Part of a small language model's weights: vocabulary 32000, tied embeddings.
Each number is 128 + 32 x the weight over the matrix's rms, rounded and kept within 0 to 255. Layers, rows and columns count from 0.

# layer 4 MLP up, 2304x768, rms 0.0345, rows 1311-1415, columns 384-447
[[ 78 162  74 144 167 137 165  85 156  99 102  98  53  95 181 118  78 182 162 117 192  93 109 119  79 184  66 179 114 204 159  86 129 127 120  85 155 121 119 146 144 134 106 121  72 139  82 108 149 152 145  67 123 157 142 143 165 100  74 155  96 161 152 176]
 [159 182 127 122 136 134 170 151 107  68  75  74 148  98 124 102 193 110 138 139 137 130 171  64 139 150 101 152 142 119 145  89 139 125 125 153 111 184 156 159 100 154  92  76 148 155 106 103 140 116 172 139  99 124 136 122 114  79 153 144 168  91 142  85]
 [140 191 143  60 107  95 134 109 169 145 145  86 140 173 133  67  81  62 119 149 145 160 125 133 113 150 165 139 133 157 137 136 126 177 119 141 126 175 196  79 102 178 141 137 134 127  91 191  90  82 105 146 152  82  92 134 124  88 137 153 142 171 184 140]
 [153  87 163  73 160 140 140 124 127 104 132 152 151 115 139 135  62 145 147 103 113 109  51 133 110 174  82 132 164 138 148 145 142 122 120  79 179 135 147  90 155 160 144  97 193 167  82 105 155 127 123 141 134 136 114 149 144 175  95 108  72 124 193 150]
 [177 159 116 120 110 154 137 108 170  78 139 187 134 197 173  97 100 112 159 155 124 113 134 119 153 132 141 117 142 141 122 138 109 127 124  61 146 145 102 122  88  93 133 167 121 154  45 137 163 121 151  83 120 102 137 176  58  82 115  66 132 145 112 224]
 [131 154 167 119 155  64 118 156 148 112 138 106 146 147 115 132 138 147  93 154 154  93 143 194 113 123 120 167 167 107  95 161 193 106 171 117 107 149 102 128 105  40 128 178  62 145  92  99 186 165  50 100 181 122 109 190 171 136 131 137 105 151  90 118]
 [ 89 147 138 173 116 145 137 100 135  84 110  66 157 119 122 105 186 186 124 154 143 144 105 158 111 129 109 108 123 104 148  86 163  84 150 142 191 170  75 139 125 132 162 129  84 150 108 131 158  86 144 131 128  72 128 130 156 108 120 116 120 162 146 122]
 [134 122 124  77 122 151 105 132 125 143 174 117 128 164 110 114 142 147 149 106 133 131 112 127 174 146  92 138  93 136 104 182  91 101 136  15 167 147 112 115  92  70 134 113 155 140 101  82 168 165 103 119 167 126 159  84 131 103 153 151  99 119 102 158]
 [ 79 132  92 123 109 116 145 101 122  56 128 133 143 154 183 158 122 156 147 171 162 201  95 115  78 147 120 119 108 152  98 157 128 162 144 130 149 130 122  82 110  96 111 116 161 117  82 185 136 107 164 128 182 162 154 179 143 126 102 101 148 163 155 153]
 [167  91 108  90 137  82 154 132 183 160 133 164 217  91  95 150 154 145 178 129 106 126  98  99 124 151 135 167 101 122 154  70 107 190 159  80 172 144 184 107  63  95 147  51 153 130 166  95 155  97 149  92 140 139 123 150 210  93 128  78 142  86 139 113]
 [136 187 109 139 133 126 111  70 123 130 107 150 115 150 155 169 124 161 189 159  96 152 119  52 149 173 141  83  77  97 173 171 111 101 121 109 140 163 120 126 144 101  93 109 136 138 102 129 138 126 174 100 123 133 152 163 117  89 146 116 128 138 133 145]
 [116 167 138 134  54  84 154  95 101 100 157 221 148 145 154  71 126  98 128  98  96  84 147 114  84  95 169 143  69 130  95 186  87  95 137 129  43 130 141 126 108 109 111 122 104 100  93 145  95 173 179 150 120 135  91 165 113 151 104  89 127  96 148 129]
 [117 104 112 107  74 107  86 141 142 154 157 141 101 122 149 103 156 147 153 119 126 179 118 144  91 133 142 162 176 117 107 114  73 173 135 118 193  65  93 136 113  92 112 168 148 110 134 113 126 144 118 114 153 101 123 172  69  82  61 127  98 125 130 133]
 [111 112 154 124 127 161 162 204 117 112 105 219 160 106 100  46 135 108 161 188  84 148 153  86 113 129 116 115  80 134 124 132 119 131 188 127 121 140 124 139  65 103 133 175 106 175 133 120 113 153 143 108 140 156  94 218 125 122 105  71 168 138 174 126]
 [118 116 146 112 117 121 141 111  92 147 147  74 118 128 156 143 136 228 128 200 146 148 106 119 121  94 143 112 137 192 108 172 114 132  88 159 153 128 139 138 139  72  81 165 149  94  81  93 101 170  64  80 210 128 161 169 146 202  96 116 167 121 158 190]
 [145 122 139  77 131  90 222 146 122 122 123 131 152 182 140  85 108 123 140 184 124 133  90 113 135 175 133 168  94  76 117 124 110 128 111  47 140 128 159 121  87 165 128 140 119 170 121 121 193 136 144 130 126 125 122 110 167 176 127 151 165 159 115 117]
 [ 91  80 127 168 185  99 120  83 154  61 169 139 150 146 125 106 158 164 123 189  92  37 128 129  89 165 108 120 158 211  88 141 173 118 127 144 187 121 120  90 104 163  96  96 115 126 109 112  90 132 100 114 176  96 116 140 155  42 159 112 127 175 198 125]
 [192 157 167 156 155 133  87 201  44 119  54 148 138 133 200 138  92 126 106 150 127 157 204 106  90 137 107 141 152 187 138 150 131  46 161 112 153 216 131 152 106 140  96  75 106  71 140  81  83 139 116 151 103  81 100 145 151 117  60 170 161 138 174 132]
 [134 125 135 120 138 134 123 114 124 120 103 177 168 169 108 152 114 110 147 125 164 182 162  65 141 147  99 116  44 124 130 107 169  92 150 116 124 113 140 182 169 110 115 130  94 184 118 143 131 158  96 111 129 140 111 133 114 139 122 117 182 131 131 154]
 [101  99 117  78 101 142 149 137 188  90 157 139 112 153 146  99 115 124 129 113  68 157 123 164 139 109 128 121 136 135 195  65 167 143 177 158  79 159 122  73  95 115 112 164 162 158 126 155 158 135 186 142 132  94 122 149 149 125  99 147 140 154  85 121]
 [116 134  95 127 143  88 110 131  98 152 180 149 121 113  42 137 125 155 108 135  81 147 164 135 139 151 129 158 154 138 160  94 111 136 141 105 102 145 169 160 106 185 107 176 125 104 130 158 139 179 122 110 165  76 104 104 131 141 125 166 168 157  99 120]
 [137  96 111  72 146 117 180 110  83  92 156 121 139 132 137 132 177 132 142 167 125 139  36  56 122 178 140 124 150 143 147 145 140 146 121 167 192 105 170 150 100  87 114 149 159 147 107 105 144 128 152 143 157  98  82 107 121 125 141 119 179 119 206 124]
 [172 139 125 139  96 191  90 120 112 100 124 157 106 153 114  85  98  96 130 142 124 115 116 143 123 123 102  99 171 182 109 134 136 153 158 110 132 105 138 133 166 163 118 112 127 152 138 183  87 114 148 155  89 125 106 138 104  94 145  94 146 132 143 139]
 [154 148  96 146  94 118 169 108 165 120 128 117 130 116 156  73 121 191 100 153 127  87 142 128 147 110 114 109  91  72 153 113 173  25 130 176 189 168 107 133 165 124 100 175 103 109 151 117 140 138 194  93 141 166 125 118 135 151 151  99 165 142 164 164]
 [126 164 126 147 164 149 155  83 120 129 128  57  98 101 166 120  98 153 157 131 141 145 155 130 126 136 152 184 135 125  89 102 117 156 128 162 141 153 167 206 138 128 109 166  55 150 159 105 191 120  96  67 118 176 114 109 132 150  83  88 116  76 151 137]
 [203 134 144 106 129  91 209 125 162 129 158 141  81 156 121 102 165 159 136 101 103 138 148 169 110 188 162 141 131 119  85  87 129   0 150 130 158 115 145 104 141 111  88 115  92 103 162  83 113 115 131  62 132 130 193 152 137 117 127  46 103 139  70 116]
 [105 159 134  91  97 123 168 143 132 132 142  96 131 169 159 118 136 132 116 100 132 153 126 125 151 157 160 227 131 128  86 161  86  81 200  41 142 177 137 152 132 104  77 153  97 168  71 108  73 145 118 170 103 155 169 147 124 126  82 119 128 110 199 133]
 [145 143 161 105 109 141 145 107 148 130  91 155 111  98 104 132  88 143 136 166  97 164 135 134 116  92 134 138 118 169 108 109 101 142 119 129 100 125 113 135 153 155 140 112  57  84  81 134 151 150 139 182 123 166  98 134  91 125 119 139 110  92 168 212]
 [133 141 141  56  90  68 118  22  84 123 155 131 150 168 105 118 155  82 124 137 126 155 111 139 168 159 119 193 118 114 122 120 123 102 114 147 184 127 155 131 147 134 119 140   0 149  79  58 154 150 215 131 115  90 123 147 125 168 122 108 129 146 202 118]
 [112 115 107 120 142 162 135 113 178  95 141 136 156 102 115 109 173 122 158 130 106 160  89 136 109 125 118 151 116 169 115 129 140 119 140 149  92 140 125 137  85 146 126  86  86 158 104 186 105 146  98 115 172 152  98 143  94 126 122 156  93 143 170 125]
 [127 110 145 115 172 152 181 103 106 116 110 147  93 186 134  87  98 157 103 113  99 138 115 130 165 167 136  69 128 139 160  49 177 103  92 116 135 145 168  87 164 115 132 115 144 140 132 110 152  90 125 127 184 121 124 139 158 106  94 112 167 177 142 150]
 [128 166 123  78 117 131 127 127 142 144 130 136 138 111 161 144 135  98 130 140 126  94  64 156 125 182 110 205 179 154  74 107 155 124 138 121  82 119 193 149  26 156 101 134 153  58 182 131 185 123 149 133 133 107 110 152 137  91 126  92 186 114 120 162]
 [160 178  96 149 159 110 106 192 128  84  70 126 179 117 139 119  82 105  95 101 123 153 155 180 135 143 155 158  96 131 108 113 132 104 173 166 169 162 112  99 128  98 128 133 146 141 137  96 167 160 135 120 111  91 120 137 184 148  94 141 126 164 125 147]
 [108 105 183 108 157 158 145 126 110 125 122 160 158 128 123 128 176  75 147 126 107 130 154 154 151 204 153 145 149 106 123 141  78 106 121 130 124  74 174 207  49 139 159 169 141 117 131  89 141 174 161 111 146  77 118 181 133 121 118 128 107 104 107 166]
 [155 123  68 115 116 157 109 103 102  41 113 168 120  99 170  85 171 177 148 101 112 132  61  55 147 166  93 169  80 126 105 148 142 117  98 146 140 127 160 170  93 100  64 130 137  97 140 140 156 137 123 148 161  99 148 191  94 100 148 141 143  85 152 133]
 [118 184 119 155 117 143 107 146 151 166  82  88 120 139 112 106 116 136 148  92 119  75 114 121 158 170 101 138 104 196  99 125  23 108 142 162  83 100 201 158  91 145  88 137  93 125 140 122 147  81 156  88 157 139 114 134 153 166 130 133 147 118 157 143]
 [ 93 141 125  95 184  65 151  81 139 117 104 124 126 168 111 120 176  85  60 114  79 114 111 163 149 192  99 126  61 114  50 128 124 132 163  97  70 142 151 193 169 160 140 174 152 112 137 122  99 116 103 163 135 156 114 122 100 108 120 109 144 108 157 116]
 [117 171  80 154 152  78 177 123 143  82 126  86 109 147 206 136 106 111 136 158 124 184 103  52 121 106 133 120 108 117 148 139 153 128 138 130 153 142 135 138 142  69 170  75 116 107 152 156 187 143 162 135 135  13  89 105 135 166 109 146 176 123 134 151]
 [ 90 169 125 160 153 193 120  84 180 141 102  83  99 164  71  73 179 138 118 135 105 141 149 170 147 126  94 164  93 120 165 124 100 142  97 111  84 135 138 162 119 132 111 155 159  86  98 119 150 127 103 155 124 190 115 159  91 146 116 128 130 125 133 142]
 [131  95 121 153 109 104 137 117 151 113 141 130  87 151 143 114 136 153 117 162 131 209  95 134 109 133 156 134 116 137 152 178 138 117 133 110 171 165 160 155 135 127 125 116 165 153  85 129 140  87 163  85 162 106  94 157  86 151  82  55 170 186 197 124]
 [101 139  94  79 120  91 146 125 113 147 166 103 117 133 141 128 135 147 137  98 111 196 146  96 124 130 138 177 108 129 111 138 171 108 165 150  84  95 130 155 102 143 156 167 111 116 108 204 114 138 143 127 132 169 152 149 112 146 166 110  97 144 148 136]
 [ 98  94 147 141  87 124 205 120 172 151 160  76 101  98 124 120 146 168  84 139 153 147 139 145 137 137 142 133 108 161 186 116 158 130 156 117 126 116 101 217 179 173 122 122  96 128  63 128 158 117 192 124 140 137 144 113 153 180 120  89 181 129 134 101]
 [147 164 151 131 140 152 155  99  93 118 148 105 139  99 105  85 128 132 101 146 151 143 173 176 100 165 171 202  94  91 107 137 125 112 151 101 121 170 172 125  78 136 135 191 129 158 138 112 147 120 108 102 255  90 123 128 125 139 116 157 138 104 139 132]
 [153 148 139  87  94 149 126 162 175 129 176 144 116 138  83 119 138  94 131 209 107 127 122 100 159 131 116 157 184 206 192 104  80  92 105  23 131 116 122 158 125 137 115 191 105 135 157 205 151 119 126 116 164 140 155 153 106 133  92 142 106 142 182 166]
 [180 132 161 136 117 157 180 130 174 143 113  94 104 122 123 183 128 164 103 132 140 123 140 119 110 135 115  88 169 138 169 157  87 119 111 115 150 114 126 132  86 228 157 175 116  94 150 165 139 179 136 149 161  92 101 103 100  92 145  59 134 147 120 111]
 [173 146 139  56 126  77 119 146 100 129 133 135  87 160 128  86 144 108 126 137 156 159 154 135 157 110 114 127  84 143 120 130 140 142 247  97 100  92  98 133 102  90 155 156 119 160 113 168 204 133  91 127 162 129 153 158  65 170 133 113 158 120 167 112]
 [135 134 113  90  73 150  96 110 108 128 128 187 155 188 133 150 118 100 127 122  74 148 129 105 127 151 133 123 167 131  88 137 148 110 102 143 102 142 105 163  83  99 135 165  91 107 174 136 132 123 130 143 123 146 179 151 169 144 145 139 133 129 169 108]
 [129 110 138  72  69 147 183 174 190 100  67 145 141 128 139  89 142 101 193 136 126 114 175 140 124 140 178 166 130 110  73  84 117 121 190 209  97 136 126  96 132  91 121 118 127 170 130 149 158 107 146 170 142 130 135 107  84 136 177 148  98 152 149 168]
 [143 110  91 144  81  68 139 153 157 112 101 117  72 126 150 109 150 133  85 141 151 104 133 103 159 135 115 138 147 136  85 148 174 111  98 137 132 151 179 106  88  92 138 152  84  90  55 109 109 161  68 131  96 108 121 172 114 164 173 100 121 172 146 147]
 [172 186 105 128 118 103 118 172  81 111  97 114 114 173 146 146 147 117  82 136 123 132  44  91 127 116 120 162 112 106 128 152 138  34 169 115 121 198 178 126  52 100 138 144 102 127  92 102 150 110  89 103 137  25  98 170 102 130 118 157 171 120 127 109]
 [122  80 152  75 107 156 168  69 141 130 123 103  92 126 109 130  77 107 123 167  95 135 122 154 143  88  97 165 157 110 142 154  86 139 175  60 136 131 137 100 106 150 133 145 101 130  98 106  87 165 109 153 115 135 174 132  96 150  39 129  89 143 139 153]
 [163 132 130 146 147  84 108 125 185  67 175 143 135 121 123 119 144 116 139 149  52 172 140  69 153 136 126 120  77 161 112 112 108 143  98  95 136 101 157 178  73 146  66 151  86 153 141 164 155 135 101  71 103 143 128 232 137  82  98 150 118 120  74 150]
 [157 167  83 129 136 165 105 130 141 140 114 136 132 149  91 129 167 110 143 145 130  83 113  94 108  89 101 138 144 178  77  95  95 142 110 134 135  94 149 140 138 121  94 142 135 112  99 155  97 157  99 132 176 144  84 116 100 123 102 125 200 139 154  88]
 [136  96 109  88 171  64 121 131 175 130 153 124 129  90 124 142 155 156 153 139 165 104  55 130  98 108 159 170 141 143 123  72 111 178 121 165  95 127 124 101  44  55  62 152 168 162 110  82 176 214 163 138 121 190 125 155 145  93  78  76  95 106 117 188]
 [103 143 121 138 133  31 161 144 201  89 143 139  99 105 128  79 185 174 190 147 143 167 107 145 179 202  97 139 177  92  86 116  59  80  82 110 104 156  81 129 119 189 121 165 130  95  95 132 159 176 122 142 198 151  96 132  94 120 150 127 179 128 193 129]
 [171 140 129 114 122 158 215  92 151  63 113  76 169 169 146 127 170 166 126 141 132 178 162 111 111 136  43 164 111 154  96 118 128 149 138  79 131 182 106 167 161  67 150 120 125  94 145 147 114 135 114 143 173 121 171 156 102  95 150 143 107 152 154 179]
 [149 132 112 128 147 125  93  96 114  81 133 142 140 190 122 131 131  96  90 152 126 163 111 127 171  54 145 165 148 138  93  82  98 121  93 130  64  99 159 124 136  54 133 128 151 155  71 105 164 150 121 117 170  77 125  90 128  91 141 105  96 206 133 151]
 [ 92  73 101 138 121  50 147 153 166 102  83 173 111 143  71 151 136 160 197 165 117 195  96 121 113 111  98 125 124 162 130 124 150 100 126 141 200 139 120 123 168 133 152  94 128  57 134 111 144 128 148 106 111  69 177 102 114 182 110 132 134 163 190  76]
 [153 111 105 121  96 153  59 159 157 124 120  65 164 145  97 162 104 167 117 118 107  88 148  76 113 137  79 129  97 166 129 166 166 128 129 136 191 193 175 102 185 149  73 147 135 124 142 141 162 162 108 123 137 141  96 142 164 114 131  85 192 130 155 126]
 [148 167 128 102  75 120  87 150 119  82  69 168 127 172 103 142 180  78 152 171  92  78 112  84 165 106  84 157 113 175 109 109 182 130 174 115 194 176 111 176  94  33 121 132 172 215 113  54 119  95 160 131 154 122 137 174 122 105 119 146 144 139 141 102]
 [195 160 165 123 126 154 166 152 196 139 117 159 166 128 115 141 129 185 125 156  83 163 135  80  83 131 156 123  97 145  70  67 139 141 183 119 142 129 154  90 136 162 160 115  76  97 119 141 104 135 116 125 119  66  92 138 119  98  86 102 129 135  97  91]
 [159 107  69 106 140 124 171  86 130 162  94 136 129 180 135 130 169 172 130 111 133 117 122  95 139 150 142 131 105  96 118  93  90 123 144 116 107 171 157 127 200  92  99 180  72 151 154 138 136 123 106 127 173 142 138 100  94 108 119 141 206 163 189 105]
 [ 82 112  89 164 117 129 156 137 104 116 126 100 123 183 132 108  78 166  97 128 130 130  69  95 127 160  62 152 144 134 131 111 136  74 137 181 113 127 122 195  81 133  63 164 126 133 183  65 134 113 162 126 163 145 164 121 122 124 128 137 129 116 157 122]
 [165 165 150 118 110 183 148  54 139 131 167 105 111 158 150  36 182 177 124 170  98 164 153 163 141 130 100 108  92 114 162 112 129  94 131 167 163 110 110 149 103 119 101 171 126 176 129  87 132  71 167 100 119 169 141 170 152 139 132 128 141 127 148  83]
 [121 141 133 106  94 193 165 139 124  55  71 150 121 102 134 146 151 145  84 101 113 138  91  56  99 138 124 143 123 128 117 189 132 157 178  97 107 162 112 110 112 196 128 124  93 144 124 119 145 200 108 142 170  75  95 140 107  92 115 129 144 154  83 158]
 [150  91 177 133  99  87 156  60 104 101 168 127 129 167 114 121 173 186 121 160 119 151 110 116 119 146 134 155 104 133  61 123 159 149 153 145 136 160 153 120 151 131 127 135  94 151  52 154 180 143 114 167 132 149 117 131 134 116  60 141 172 131 146  81]
 [ 93 140  87 143 156 111 114 113 155  97 118 173 155 164  89  95 172 137  82 149 117 121 118 134 123 158  98 145 109 197 155 132 212 107 146 115  97 153 125 172 189  94 129 129 157 113  97 156 187 155 148 111 160  57 120 170 119 100 110  87 140 157 157 113]
 [100 167 107  85 101  86 163 130 138 126  60 162 100 170 196 157 166  83 167 109 165 170 147 121 154 136  91 141 178 121 143 115  92 179 104  96 139 134 165 153  91 117  83  91 122 142 149 109 122 147 130 132 119  87 159 104 169 104 107 133 118 120 112 132]
 [ 94 168 150 127  42  67 125 100 102  93  63 132 216  88 121 104 153 156  73 134 125 101 140 126 147 145 132 189  87 132  91 138 181  90 188 142 140 109 148 151 150 119 103 141 115 186 182 195 129 120 197 147  96 126 116 146  95 123 142 160 124 128 126 114]
 [135 152  53 130 156 167 128 118  95 107 132 138 122 170 143 106 158 112 147 121  79 153 150 129 132 131 129  99  92 116 149 114 203 144 157 121 128 111 135 175 153 155 147 170 139 171 131 131 116 128 136 147 107 175 138 206 126 119  67  65  88  97  94 164]
 [101 169 137 111 127 139  84 116 112 119 194 113 178 156  92 108 122 131 151  92 150 101 103 139 112 173 109 134 155 123  75  71  73 185  91  97 162 120 153 116 150 132 195 175 123 103 151 131 187 102 140  55 186  78 117 140  92 130 123 117  89 105 155 110]
 [ 91 139 145 133 136 115 167 111 137 107 151  99  57 140 107 126 212 130 171 112 148 174 136 169 114 123 105 169  82 174 137 138 155 156 139 165 149 134 169 163  75 103 129  68 128  64 165  55 193 135 126 150 192  91  88 145 182 145  95  53 105 122 142 143]
 [138 128 162  70 130 112  99  82 122  94 170  85 124 115  94 141 130 126  97 116  59 116 134 158 132 166  98  92 134  95  95 112 161  98 201 158 132  69  92 137 116  90  93 131 107 101  73  84 117 123 139 136  85  91 135 174  78 129 118 128 108 145 139 150]
 [145 151 119  93 127 115 172  92 139 135 132 122  81 146 140  69  65 116 133 150  92 166 178 198 152 146 108 188 102 142  81 118 192  47  89 177 104 143 129 132 175 111 144 143 136 194 109 129 148 116 198  83 139 129 123 135 102  66 101 161 145 235 140  91]
 [ 71 138 118 107 133 111 157  76 111 108  74 172 118 104 160 165 107 163 184 132 133 122 108  96 137 175 122 145 123  97 139 157 121 117 119 189  96 168 148 104 126 122  93 106  89 129 163  85 137  93  95 124  95 129 140 123 140 192 103 121 195  89 187  98]
 [123 169 103 133 153 157  89 133 168 107  83 120 104 129 103 104 156 178 150 175 117  87 111 146 151 128  94 213 109 103 116  96 102 117 157 137 158 155 117 139 101 202 107 134 111 117 106 110 173 116 145 145  92 107 106 127 143  95  55 116 143  75 139  93]
 [141 141  60  78  74 146 133  63 111 119 122  38 122 117 103  65  54 125  45 168  79 170 103 128 136 174 167 192  89 156 145  82  88 100 113 104  88 127  87 120 112  89 104 189 128  87 167  69 150 155 141 107 110 111 131 167 174  91 114 132  98 111 137 149]
 [ 94 149 155 109 198  64 110 137 106 143 158 118 179 115  96 205 143 116 173 157  91 148  67 145 155 165 121  99 140 142 122 139 108 112 145  96 182 162 148  74 102 158  88 110 143 126 161  67 155 153 107 192 165 142  93 128 202  94 140 134  69 182 149 132]
 [121 156  95 129 128 100 196 110 120  99 140 111 156 119 145 114 117 123 136 127 109 173 111  77 189 165 114 127 143 178 113 121 106  81 137  94  94 134 134 139 136 160 141 146 100 143 125 117 161 179  97  90 133 120  97 194 132  84 137 138 197 208 153 189]
 [142 147 138  82 128 103 188 155 144 114  98  74 147 114 106 131 182 138 112 105  92 112 113 119 189 146 108 170 130  85 151 144 120 122 151 119 161 128 128 141 153  96 131 113 100 112 144 142 157 152 140 108 129 140  95 102 120 138  99 124 145 167 138 101]
 [119  95 112 125 168 155 132 139  74 116 113  86  87 110  83 100 112 137  39 145  96 175 120 128 127 139 128 160 166 176 168 114 154  78 137 125 134 168 209 148 126 160 115 134  77 159 174 141 181 121 149  88 107  73 129 120 208 148  96 110  79 214 124 165]
 [169 140 109 105 118 142 148 148 117 134  93 149 145  84 111 125 151 115 142 126 120 144 146 133 157 187 115 102 177 168 132  50 112 101  87 141 103 105 183 128 100 161 139 137  84  95 119 177 151 150 151  84 125  94  79 126 125 131 141 132 149 214 165 123]
 [142 152  96  82 101  87 165 192 187 151 143 110 136 166 134  84  88 111 107  89 151 173 126 104  74 157 117 133  85 108  91  95  73  37 122 113  76 181 164 110 123  96 102 178 100 156 124 123 115 160 143 178 117  75 100 137 144 125 136 129 169 135 184  87]
 [191 118 131  86  98 126 106 105 106 115 153 142 132 193 150 126 127 155 111 203 107 105 108  71 104 133 125 164 142 151  89 124  89 110 167 102 177 112 182 133 106 110 112 135 118 176 115 184 117 102 159 186 148 139 159 202 121 165 163 108 142 142 206  96]
 [115 136 136  80 112 143 165  60 101 165 117 152 177  99 136  99 177 156  65  81 106 117  58 126 129 152  91 129 105 175 125  95  91 100 124 118 116 118 165 123 190 159 144 180 113 204  88 100  81 160  82 200  82  98 131 151 163 152 130  63 136 135 116 153]
 [124 126 161 139  62 152 173 160 107 145  93  57  95 133 128 125  82  99 154 140  96 132  96 136  82 129 114 119 124 146 146 107 124  86 137 131 130 115 149 136 120 135 138 195  86 107 131  97 161 128 108 159 117 116 131 127 133 117  98 122 199 115  79 109]
 [157 134 118 130 109 143 128 100 145  94 120 112 120 182 134 170  97 128 109 142 133 105 122 119 107 150  87 134  82 121  77 184 124  93 147 131 136 111  90 211  91 146 131 132 138 166 178 126  99  85  97 108 158  63 124 134 179  93 118  88 154 109  96 130]
 [109 135 129 155 120  84 101 111 143 139 111 201 164  88 120 139 183 148  85 136  47 158 113 139 157 160 120 160  98 124  92  11 139  22 123  79 186 151  88  84  93 169 164 116 103 148  54 151 118  61 151 164 139 110 135 173 123 184  81 122 166 158 136 112]
 [177 156 145 126 134 107 156 122 161 170 108 122  89  97 173 113 135 138 168 105  77 127 154 128  84 109 119 138 133 149 122 134 129  89 139 106 159 110 156 135  85 123 120 217  86 129 157 177 128 114 116 142 173 142 149 126 145 119  79 122  84 113 149 127]
 [162  98 155  31  69 152 125  59 127 122 163 165 184  70 147 166 144 152 199  78 149 142 165 128 128 121 102 189 117  99 110 101 108 166 125 123 155 186 183 152 105 105 148 149  81 130 134 109 128 118 165 124 152  83  98 157 164 130 104 151 156 111  81 170]
 [134 165  88 144  87 196 153 144  97 139 138 132 165 106 141 162 128  62 127 105  56 190 138  94 164 179 178 134  89  79 107 115 190 119 175  86 143 184 171 154 126  93 142 119  55  89 181 163 114 110 130 128 162  99  77 178 138 129 114 130 157 128 110  95]
 [140 102 141  62 142  80  93 143 152 132 143 106 175 133 111 127 109 183 102 208 143 145  89  98 147 156 170 130 134 115 143 166 100 110 133 105 160 155  99 166  51 175 133 150 143 136 100 102 109 152 158 168 165 125 102 144 139 149 113 129 135 132 162 135]
 [134 153 112 170 119 143 213 146 202 166 128 139 104 201 151 166 108 207 118 152 114 139  68  83 136 130 135 141 157 112 117 119 116 127 123 131 191 122 148 132 111 148 117 123 136 121 113 137 141 138  74 177  94 125 124 184 148 104  84 101  91 140 149 130]
 [173 144  60 114  36 128 111 112 148 121 167  92 100 109 183 155 134 141 179 117 120 143 146 116 113 167 120 137 157 136 104 162 111 100 181 160 167 148 100 114 122  97 146  98 154 170 160 110 183 123 208  99 120  53 122  98 186 110  78 152 100 132 104  78]
 [ 81 138  84 107  96 166 180  90 153  74 113 141 194 152  91 106 122 130 132 104 135  95  84 149 150 121 101 144 153 158 119 182 103 123 146  78 151 190 111 173 145 123  69 113 101 101 111 165 131  90 117 148 148 118 161 130 160 144 131  94 147 130 177 113]
 [169 125 158  42  97 109 159  96 106 166 153  94 203 174 132 174 136 124  78 139 113  65 165 153 149 189 177 149 129 138 120 146 120 104 117  77 104 119 151 137 154 115 160 107 157 185  63 140 134 146 101 103  92 148 120 118 164 157 101 134 121  78 144 153]
 [149 152 120  79  86 122 174  97 114 119 105 121 156 146 118  35 165 149  97 176 140 152 131 153 201 139 143 213  84 137  36 147 186 152 144 172  91 134 143 128 141 122 125 113 146 109 100  58 132 145  77  40 180 127 121  97 149 153 125 115  89 114 143 165]
 [143 138 121  55 107 121  85 135 113 152 147 131 142 150 121  55 117 114  93 191 105 211 117 114 105 197  67 102 126 131 137 161 168 145 174 149 128 100 100  69  37  88 102 115  81 135 111 164 125 184 149 165  79  79 121 198 126 108 103 122 123 132 197 126]
 [127 134 122  69 123 126 134 147 169 122 172 146 210  89  98  88 181  77 112 115 129  90  86  84 138  64  91  97 134 135 170 112 103 161 125  55 183 141 153 188 135 134 114  97 155 163 137 114 166 128 187 118 114 152  87 160 139 171 103 144 121 126 158 106]
 [137 144 152  91 146 105 144 110 126 148 104 115 153 100 147 123 124 137 106 174 151  85  75 121 130 122 128 196 148 182 116 117 145 117 142 129 214 125 180 149 125 176 102 167 122 202 115  93 125 145 142 142  67 116 108 130 145 142 111 121 136 144 128 146]
 [183 112  84 142 129 148 155  98 112 117  80 119  91  78 203 149 129 107 130 118 123 128 104 144 136 157 120 130 132 147  66 129 160 162 149 210 137  95 142 112  99 117 163 193 112 104  92 165 126 109 123  73 136 115 146 103 151 161 147 100  62  93 128 123]
 [126 189 119 108 112 159 190 102 167 158  97  89 185 123 158 121  86 138 208 127 113 116 102 129 126 124 151 119 118 169 125 145  51 161 101  74  54 148 161  68  82 165 116 108 145 172  52 117 202 149 123 135 127 105  92 160 102  94 108 120 137 123 143 141]
 [164 101 120 139 145 162 162  77 112  74 115 125  94  94 145 158 159 183  90 129 140 114  60 159  77 146 110 153 172 133  38 113 145  83 144 114 254 167 136 210 144 131  56 126 111  81  93  77 126 147 157 100 116 135 150 104 173 180 120  46 167 110 102 126]
 [128 114 167 136 150 133 163 109  83 108 108 107 171 213 146  75 125 116 124 128 130 174 111  62 175 118 148 174 144 115  99 162 128 116 163 143 123 207 137  80  86 121 119 155  85 171 151  99 171 191 140 119 197 126 103 137 184 133 144 127 160 143 175 107]
 [114 192 119 105 106  90 165 109 205 136 160 151 117 148 175  85 151 163  44 147 134 153 107  61 115 101 123 133  99  98 141  80 119 155 150 129 133 156 155 151  85 145 128 183  97 185  73 136 152 134  98 155 141 155 126 137 152 125 119 115 119 159 163 158]]